Weights of a small transformer language model: RMSNorm before each block, 180M tokens.
Each number is 128 + 32 x the weight over its row's rms, rounded and kept within 0 to 255. Layers, rows and columns count from 0. Numbers have three digits each. The size before them is the row's rms in percent of the matrix's.

# down: layer 3 MLP down (transposed), 576x224, rms 0.113, rows 279-282, columns 0-223
# gate: layer 3 MLP gate, 576x224, rms 0.0802, rows 280-283, columns 0-223
# up: layer 3 MLP up, 576x224, rms 0.0808, rows 280-283, columns 0-223
down279 104:135123132129102181159141142169147122129048095107106119143163145089118076141149132105148217121156158095143113151075144139089122119088107150084175127106061113132196144129191105136111143125106178116148237117189127160177112087083147144158110153059163108126126152123161131110106118119076099160077132115081112100079104184133165170089162146106120149103105193145057134164170165165100143155119115079062153122123194148159158152170081130151061172094134144103159161133103106193161137106100149146140119120129105109151133147123169120160145115083046103128183137150140187158182094104162108143152115134128083144113145154100122165157104202114130113113115146103128147110144110168144163149132
gate280 091:121128106103155129125133151148163105136107077047153163107086156124145114090127165139154080197134185071126143138107141131153080118147110109136151169103136154133121145143167149079083113168148103093174147172158166130086092081120166095162165122149087164132103135147115192143062106120094153120105128160171115066131131117118163192066074177126195113073146108144179140157176128174124155108139095147142073121192090082171060139141089103120109153158115182100144158113082142098126121118100113148135129118109082163112144106156103078140149158147148174209103101171061107048082156152109108165156133133164173122095155149111126151154157165159126117165152148149146155118170070146160177162086
up280 095:088132110100159180099118084094112076128130123091153114160084098105199130148126184162104139168143132081082111138138149161135124125123165117107100091143142160051111151162167069128134091107131119177135109110106063156126195159111103171174143114137129088119128195148131175097142131113140099126185102129100113156108141071090177159137175112133125156169078107106160133127078153171139160097126143060159180136127061144104105134090118120077117138109140089135122134102139172119110147164173175142123073216067065119140116165113126102102118163080148125124064095136054137125132171148118140092171167108122139097073173098112131108106082115122137127103113150149090160110067096060218154146152
down280 094:207137198151112153184175147166120125138093148153120159130186144163079155155151114116125134136114037166139107142087096133204090127095112186131086173122156119167149110115128111103153093097079153139128136104078121147076121111101105151154125160100139104121177059161154122128134184127093128156110136121124149113112128142068190091171092146086153180111107131137080107152061139128171120152127155099117115119100213161186109081122107081203143100134097108130123079118074148127169154108093160101152143157104184139194115101082199131155151123098118099086133096101116127155159162085156093097147136133095063114113131090143089056153186148107102138131112093059117120123115133114144149088139
gate281 105:109159133065158103152119084183081197129077153134094154150117097115200099093203067107138121107180165130107169136138169120159079146102142110123094147099175133141160118177134112154180130118104139131163142138148163093150189091132123132112105113134115101165148139071108143154142174129069127091130135091141129161090126118098107133144151129148153130134149172168116106121081122169167126158184207107124128143089182179066199165097127097107163107152124169061121109074171120158094098121129151200171126104189144068135105160098181099126162174132136086058116174134123196107084118107146120054134120175159083120121124135136148140148079146128125190154156112139135116078118094099143158101106
up281 111:150200133164163158125109137087058158030155154154102096157132152105159099157141147115171144098158116089124136171145132155197116124112147122181166110188142140172159146169104066136073178120158176126112116146078098095135128126055084088105139078169131125135100118145135117124175068192089086101134113106066181130124163156180102098131156127146157124125164103152089096113122147143144125106141168177103147075094127150107100147095085122132186100133115078146112160160130140150092191146146151107097199141088152165136135118137100128058164078165102100152161114193130159124128089126210086149112115125179146103107101144136144124066092137119102101086163193102151119106134165168127137115140
down281 100:100137092100170179093180121085118135122112132167144118063112082116141141172134154125117104052188136083109095127143114107135129121113097112133174158152086131159114111138082118105050127114132148120131107150165114090112173080142071138085169148123123115146179152137152108094144090116161135119082110128140146172122149039098180151072231159070113072111153198192130124117088101150166138107133125146152103104146111140107146186099101065173113110116093107074114134116118147124128086133167086137098151096056149104112186139126143143119132205155118118093149137113133107164129146149117150084185132194089135140094147172138095169081133155216134173182088102120112180114112117140151079118135
gate282 096:133135145105111106135140125144113130118155074118138122121093075147108138115102130103155136165115167095138141119129115093146137140073114134117136129125142108108175159097088092099164100058143162076103171102126131078108164163204162129044128126187163135157077160147129119163085124142167190078092155171162119136096119143157157168074171138107139150125110170149147127072227077158154129115203139097081124088138104133142123138130146086158118152180156108135157114116114078109118114118146103170145101083143108113135084107127096110079058078181135185119068137141060120126151172127142128117148114168117135145086123163127177138106149060159121210112147131169039052146093161185126091136156
up282 096:104128121145111144072136115138132090162178186123070104096171095064090136114186113102121069143154161115193159141099106110099111153125108097101086081142088086052141136121110130111116148124167118108205120159086091163093121162094112122090140161190073143116186128169035176062104166176099158126165128148140123124055157108100131118194151130108089185181107172107120107115095165092130065104106120198162138113120147116091167118141108163112119100126097144135141108109122112124127118174091188068128124116120159084103074122134161129121148113077109144164148147099181153139195096084110126140141087126195069119136143101157145133140149128141154107110127101157110160106093106208128124108111
down282 098:120112127109099108116128161114105185119153154166079117114116104176124119177120134089069089100149168118142113125167098164157076070130120144135090113154110147132084097187083091182151166110142132080155139133102124188079106098145134113188178195126110092125090121067108178125152122072157116118089146149081186167144147139155097158080146110125142161112140152114105193100083101096128103076191120132131146106080176157118106114119124158158101113134165217149110163150086150107137137148092097134113120066095161146136123121086091133190107098176109170116137083106194159181100104116096173202192148142072100106105149105146182154189123107167162153082112134146114148161100161118107109078148
gate283 101:132159124130126160145081142171096198150158080189121130092114142137161139107122095162123146082142136136095154149061119124122092101108114126083096092154064100128113183181128139135111122127104060154169154143125072132070169142048201130083078112118145161162112092102115162109156153143183115162134098117155172136197128115167154140118112153074139101099148106145142064133174168186095121147122140104204106174088176144084095098121195094141129188131078123130127094122150093117102157120135096121158151110142082157121083093144171110107106102132054146138176115119099128122138099069125137105136084151136170153124077157112172156136090190115148153114177130071087117139188086176121094089096
up283 098:145173088126127137132143138141133116158117108131152172142095109165140146114176151143109162138125174164107079115054043165043166091104141164055087089086133138073119095123072172057149108068116112152182150139105118101166101111126176059098131141144067165140132101109192094111125150140150128122189167140130120122102117072126129155228133168130165093199113130128138157150123128097087133107143099131140136119122102158083160169092134100100098112107120136166069146090130143089086121133159105083125123138127140139185131091126125116107190130093128114141153076076160070170136137076088144132096107113094154084105123094092116064096139099147170100041129122090138155129125165129147171105162